config.toml
n_layer = 25
d_model = 192
n_head = 6
n_kv_head = 1
head_dim = 32
d_mlp = 384
vocab_size = 684
activation = "swiglu"
norm = "rmsnorm"
norm_place = "pre"
norm_eps = 1e-05
positions = "rope"
rope_base = 10000.0
rope_fraction = 1.0
qk_norm = false
attn_scale = 0.177
bias = "all"
tie_embeddings = true
parallel_block = true
init = "normal"
init_std_qkv = 0.0408
init_std_o = 0.0506
init_std_up = 0.0584
init_std_down = 0.0584
optimizer = "muon_hyperball"
lr = 0.00584
beta1 = 0.95
weight_decay = 0.0
lr_head = 0.00555
grad_clip = 2.0
warmup_steps = 200
schedule = "wsd"
decay_fraction = 1.0
decay_shape = "linear"
final_lr_fraction = 0.1
batch_tokens = 32768
seq_len = 2048
doc_mask = true
train_tokens = 208300000
steps = 6357
dataset = "wikipedia_en"
Each number is 128 + 24 x the weight over its row's rms, rounded and kept within 0 to 255. Layers, rows and columns count from 0. Numbers have three digits each. The size before them is the row's rms in percent of the matrix's.

# v: layer 19 attention value, 32x192, rms 0.0642, rows 16-20, columns 0-191
# o: layer 19 attention output (transposed), 192x192, rms 0.0509, rows 16-20,48-52,80-84,112-116,144-147,176-179, columns 0-191
v16 102:080134128131156112135094120123110116112162122131069131172116097145144148098135135090128139137144114144121125143103105113145133161079133146156147142125117125118128091151144100108129130135124122152112182128150129166120101130106130152153121107129152130066106129115126136118098142102117106122147102128145091164200089145129110144129099089108159105131130120150133107105111183116122129092121117141133154138106139103110159085123107137108158077161156146136110126120114100131074178105123067151131151089136110104118119155128122167062152174141125159129149153123156141123116087163139099132
o16 131:117137129097134112140153113154148112133157128083124138126152121126084092105158161114139160195117143132149100109148148181110174141108142128132134127121140166132134113161123101153116126142128116117108116153155095138112135131146131157096167171115126176110143099133186120151160109141136124113154155130154155115110120099124138163101104160105133127117140164137117127128101108143146107133143089098107068085101107181142148162146151109132137146139102132156138140139128160125110112186138178133089147129126145095099147132166137105139137085076137146136121156057163116099134138133128097119
o48 070:085145123099103129086127128110126133148109142151138150098163102161134148160097143074145134145106131095121075117132121106156145077176098138161152105121083107119132085153167137091147103115110161114138138113075140168186124140110093108129113140141112096114163117124119129170123161144149099109127121098115135122124145142127090151119118154096132116144129141095160128145105125097133117121174145201097067133135088138115101102162124177111108096135157080098104110131113111116103114152132138174115100104125136112137143140119159146136117147118136102129134123099141148113159125118143127145
o80 090:115119137113098107127110143111154159104133153151102096112091141115133169149122121120148067107169123145135096162107112092137118091105092168169127131132136121158128105126119138122112096149169129117117133099113155085147135149098099129109114109126177069120132145150154102103109143118139129143099113123108097135117130115143125097192150101130114146077120127104099128118152158142112145130145151166156159172130163079117137145149145106123097137127163172091117130152105080148139145086162151093158118152102089098167120117146140157162111143141131173107118135159108093155119115133126101139
o112 088:111097143156126133123185147100096163125118149150130080158125148128112183158121095157117113109173147131067158164116163133148078117108114143102101127108166089175116175163123138106118145125147116149139151089135157164139124127129136102135112125156109150149154144118149137137151082080103099152143087111101133106098134162107135079105177135139138130124123093126147175130133125167144152137124151147131124151131157149145122127136069141118142107142081116118115150148143095165128129118146105118121116135097101081147121124148151143126128181133127104121124121133133166127094153150107127095
o144 081:161156109165116100116083144146107141110150108133137123136105114154134183089132135086116151118126145141119138104095115083143098114183153111124130143120106112148125168115056124148096153165142138138135142132134155098144128138098133142125115074159114154123084118121135148135079145149117130113086145146120098144107127146146090135126133109148099086182175127122129127115182140135104161129143134114161171134130122128125122124109114154159117147144143164134106123159158139169132150105137052117162095141110144156133097081094101161106116145122118152106149139178111136133122110167106129130
o176 117:092115138116136133143137113136148103134131142074133136113160131143102064120149144124132155162106164147163109120153144185093164144144155126130140131105136147113140122158105090155113124123127103140108126147151097135119136141160151176104153165106108176116173079137166133149166105136122141152131153132145158114115120108133151172084107169113143146116142144120138130159126101141124097124125110098119078107103110189118123145151174118129145128127075130168151127147133190113116130172144153147106128124143148114116155139150117092131156070075122124147124143072166118124143135128126129127
v17 102:122122105134153129098126091103155105137132117124167129142143108143102152124152152130134119139129126108140085109133139142125111150080108109118125105145167142073133110115112095129135097134095135120121119127092103159139192077111109156158079122176150119147120167105109101133140116115093111115110157160199157122119126094130088126083163091137155173142142135165125131105106122158102141094113152092160123112149161101139081120162099102131102096126126141160123113157119104122129126137102132132109141104122112059114131142110186177103091097130092115134124151119153116128150128102125131124
o17 137:135163123107096121116149108148101122137129122120150143133143088145133107107116123127158133163113102146139119111182086143132126111124156124117113139123123171161122135110136145089114122126095121111115120117128135106152153131117141129186125141161140108152141163182159140108126155171189099108161134123086139110141160129140143132130120151088133095156099153136126119109093107130109137102173168075143145121169089144121120116120134129133141118127139142115107141154143146161136142158152129196123121128167131087109133062068089105152133118124123166141144099159137151152150091145079177168
o49 070:130132142129079169124115122150092096184137154094142103123112150129116102140143145127095141145075105141119115164126115106115123116168090113150112159113146109193094131154120121174092106114122107104127119128125169112167083160090138101116116113171138130149156134127097170136149140180151117114097134154170101114129096158127159136116125112088124119119101149127104101145094142118171163068122129130119136105157098125109132171134125110120182171143163108159089105115181123143133153104126098137116139113121118142119107118130172146136117143105137163132123106137131138108142134076135126127
o81 105:100087084137162131141089143082142121082137121158079118150135122090098165143103138111118127095141121119127124169128169110129123125134115116148168093113131074110127088167149090150168111172140120166133086134108080144103113136144145088104125128109124150126131125101141087149140111110086158153101105177149121166085102144109153150120086115137126121108115117156137130148203151120149115187108133153105138111110165117131116125088128120149108151109153142170132092143132135101141119101104129099121126151108121130136141143125165085122124127128115106115134140118099106120116123117148085090
o113 084:114124132141091131156128120139150144112076111133153118169158141123076139159142134148126117154176110152091175136096169101070173146138107159114119108123153141093101123113110124148151145085146118157114148108163071114091116082137116128093141114104153125098119081151119119172141124118126150105165129105164142097136150109080126129121139117147123141133136130092116124183173132132103156138112150130114114142096117134129152106122175129138145100125151082172165102107087117141121120155094131145131094158124130139139140124166134105110150141164153099112112111147143117145086153095132089137
o145 080:093071151138121138078086161136124129121105118101123126099128191077126159148103098129139130123134136090098133112109141109123154132149117131132123141118136113133158110152136129164126146161131114191128148161162155137143115150129121133069160161129126095102117101088160137137099154131096117154113099105094104151124112135113152123120158141173123115085135108161136109157132164153142124158126085167139106127150106123120095125160098097154111135139085163125169168127134123088074138115134115106127156156114144112142105169145115138130141119133133083146130184102134154125120152107182126104
o177 109:154180120110121110110159123150126134142126127113151132114153097150167100096139130122162132145101082133138110127142102155145112091129165126133120123139137160142124167106148159062081127127108142104146147116126128103164167135124145164175106128168123110130135169173143122086098158142157105106157133124085121108135138136156129112130137145091115103128134140126118106097056118133100125109162138099147139125147107145163129096124120142129142106122106140098114138140149120170144125148129122179127112134175138107096152074095087103139135105093130161126116119176126153156141105152082171181
v18 098:138155134152142143086143107128126143151151095113117150092155142125151103129121139126124146163105125106104137127145154161146101130113116121160172103162133082112134176130116116165084171147118103110112093110132106161104160145156158097113156123189102127121140103095115114106146115112087114084113079103110151128130096133129129142101126109108128097119163117108147167121185100114170126118059109110108104067145121105166170123125160143130127114143131118145120155135147161199118120134151105143137127113125138100102104132103115095150106124109148132166111095102145129132127125156150090103
o18 130:124166151112150111109106144142114088093143096119160070134132144061120115065124125131136132127099117128138152103153129124152132126119144143135150142155143144125117136104068113082076117135125176149138094110155171112096105145120103088105124096113163127154123094103114122144125121150154129114096159101179134093155158105169122151123131153152106104098116144098094119123139143072171073128141116111123151125114150123135117120120072129140121110103141119126172131112108132092132123103125145105136161162114155107137157129095141114121159137178175117161128132143118109106130123172146138134
o50 075:170128138138135156138118155132144121138101126136133101112107105136159117129107165126129127109131111142139141159147121144113173122121136093146119152170173124149102108152146118121136143129153134179135120087122156129114144126138151098140113095194122063107106146104109132166149162127109167102082098164146108155104136113147109161149088147176144075171083120115118115134093113099125115136126131140110128139129118124106118145105098141113138129116151144084109163092110121136118142137134098158119173179145166123155083127105136122118190142111120150116125118149134116189101130175114091083
o82 097:113131089121092147126132116113124160140146160132145149112148129156133169161123133135112110102143108112147084103090124145109105119108107139134074123118106124170146126135178146171133107121123070121120188150118123137130170135156084192108131194150119121112111134129162112152122135102135138142174095120164118117106083123094101129117121145155138174176143147141130105105124152098112124114131146133138128129125096165145130133147161112138122144174152142102149090138139107156109169149116149097088095058150096155130118104124127120122114138099107093077113143118125102127152143107110132118
o114 083:141123114148105117138172107118115129128102152118133182161102142148083140148097085121062109090145129079115101142097168123113118157144147147125134122114101136176152100131137112169138112089132083076153180150125094101148137112140177186151130106103163171145170140125138152100127110121138102160173123133103105119117141133144102123115131123137107191160110139099166129101126138135138116098125161133163126170126145116138122133121169101117125131125114156101092093136159131108116135142168145136101091089112141154132154106144129140116096107105110106093101126118141149116138136121133106109
o146 077:111102096125145080153122113088184157163114173165123139157120105139137097141124143139129113158198136123115144148125150171145104145085125121124101155095126117103079128128152112102171124169125120133130171126097144129146126133133134158130117170118080162135141145131104114148114133095122124125139140116111139147156099127114118121107129106091096174156100108142126118137121167178093169140138135089124114136169132080135151118136153133108121135128110171136146110096110106182128112125123121147127145114144105133074103131153089120113081121133056162132101128106160109136136121100104117161
o178 112:114140154130170111147107153151100084091139114133127078127123135079142116108126114144144120160111134139143160118156127107180142116126122132121158124141137136132122148090087106058070113158148190139134097105143152108116095145138116084131124089107169125118140096118120113150126126148135132126103147110188140123157165106144102148123143142137098079088153136106109126143127113097178066135117158149131161110132160127121099125146076156163108117110134094150137142143122131115137124131111140118137156166123149092120161127115149129135172134159178111168136115133121125096112143162145165146
v19 102:153118163113066122098069114155140107106131133122106134113128134123143097150110141134087100103108170110130122135160089152170141128138111114151121118078096158159115081115128086147132151153107114087154112139127089082159145153096131105146106075120140106157152124131133107106110127115109107122136127137109132154110142101144123128173137144125102121152122161095089129101134118145149106153091148092102120120128099096144158154106133125129077099145130102111097098102145095140100119062129144150089080119136102113162160147123152145149145147090114117124105178141124086152120143153128141129
o19 128:156112102111139155124125117116138139114093131103111094126120111092118083117149119111117187122133113138097129138141097144129117113096133093138089121138121094121100133074073163113128108107143135125080162156117148104120089155116110158157119147072094138144113155138135126115152115148110145124127113079118100139144171091083085116092117148131136112146115118099131126102158142166121153141093163142101139131130126159089135075159131082132114099160156157071102083115087130123078167139147142122154136149115131113110168147115093145125148156127137147107093126173110108138114124152128126126
o51 073:153096155069131135116093142141135124164118143134129118113144088107133132116088105129146074140099087128145108141142120095123102166138111118132145095140124126075149129130064113094146128122097122138116154110097115160132138152146156122126160142115106100109124150167190114151098119103112103149125131140148114100099104090107140113094126124117180142138113114145113142150090142118111122154167165169094116157112128142192153135101135126122131106127107092134126107163076072135121100121096109150134133119176131100117176135138158173112115153107111158122091141126148097147133122141086140119
o83 101:114203123129106099138170146135138122136139107154121121139113152152097147123129153135106120125113154136138171148078156136126170113114132131129077108138186169134132130163123102108097132123117142123147126122098150164144155103088125098107153113144153104140104136099121134173096174126114128122132100142137120161149095141148173128141144107107124120130185125133128081119097120067098122073152120120127127157104144139121104154136126176126159161134115146164168140148128150146159079163138087079127097104129092142150103125144147119157089104137113081133170123133122134124155128128134098115
o115 080:141125123135116112105158125126159126141130117082103145151138127164105139103138189168130109135079185151146136132114200159196128119114145137109090170118106141121126124165114090132074134100101145131134115125142153174147129120145139101157152139089134137085112143120131098094188140156121124100164088120085176129127148147126142105102140143134091120137083107152080137159128139133132085122143115120083115111145107165098160146112121097101137139141135149152129159133103116163185135126114135142152140143111092139113113109138122129131137151134126134129139138083121154151130094131096142120
o147 093:095110123119123120132160133167143112159100149134136138125110170138127149103120116125142130156117155128126114102122153125133136145141145127121153141186119175169151146120103110103125130120139113122134101163141077124085137089126140196077130094100186122152096079128119114135113128140138127159138166134143159098108122163122132143147088097115119140118173107142119120131076124174152155106117105149145107120103157108134132179127147138142140164125099126170149172156118141105186133131138097129143145117140179163157110110143176083159113140119098126166120107139132124129154143105173095114
o179 116:170118094106143174135129114126144140135131126089108093128134125094106099103155106131141181133145109144111122112143085125112086120101139087138119154137141073127088140094086159129149110112149126103089145142141140119133077138104112142163119147097086132126120142125146128100139121144136156135115111091115098113151177092107103108095115137128137116123087120097124155094150141148123159140114130126130165147131139166119137087147132061121122114133145135064094074106100124111088188137149148117137143164119129114096167151105076128119133153150162169105102120150116126147103135143125157118
v20 105:177138148141161096170176157104132116164120109133122124176063126126129113114116128074117138117121099123121161150129096163149092130133143136114135117128103105128118093127109108126104090171136136142098097151116143109146105106138080079124122100124132105127176121143154105118150113127119115141116109144170160101136105145088168147076121147088108153142155127123149129164130116119164086130113121152134136134147126084120155128127091114123117149155084145115159109135115073082120142108160135183126147146142108128108106126089135109155142101121157154099146080154150101099130160169127132124
o20 130:102121134110106132096092138113114132124111134054166145139134141127158181157154101133123093143128111156134157148107131119122167116114145157133133161140132131125175105101141089129162145157160119108125137098133148103101110116103107163129135098164129110118133125119188112100136086122119098161134147141143098171101182097136121131137129078144141153140124132116134146147127139113094145121103094115142110112106141158144133120125190119149127104131112098150108127128110120168112104077161060147129065154137187130095118113120081154131103124144119112113092115122133153135132143149154154169
o52 077:155133168127125144109129106117179124138132109144142130113115113102144112103148139166151155114133150110112154167105097125128080165123099105116118135152151114136086107151170154088155145132110143141139128117132074124148136122185141089134116140156133129149112090116107153135147140123137106152138145154106152134091160125121121134131106096092148130128074152185106138127119105116146129096130115124127119112119109100111174126097111164101094129142092147091141134123100136126107113127082148152161064185147184111136087141160097140142130148136080146135187161126115122142110135169128171121
o84 114:139104119160152089136143132124107107161151130157124102140151138129108136136107120146105102144173147125118096088135134152150123125101130106105103097097101155154186116145131113107089145142096132135128154144151108131149114169117193130100105109081136145099146169140130101131156128148194149145131119108112152124125097133116165107114133159137160120157126173124130124161131128136113122122152154134132143120127104131115110160156119106102091122081159146136118133147174153079149123161107142061090117067105099105108176159127150107128143087156154122168118120153163132121113096131123109091
o116 083:146174139100106149135153163149123177153151075133118115130078105136104119126142093120092145146125101109108128124172153122081126084127094123106116066113118134163100145129120135132123111125110129104091125114110121114158149147104124153148118130111141118176154113125135153165136152164174107117171139114128146122174112130116178104104095158072099119076152121116154076082130169149138117128100149148111119163139173121114104162159109123141130130125127144105107109140088135115139142158152116132118191137122118136165161101104162126124116120141141111130134136114111133128098159076147114123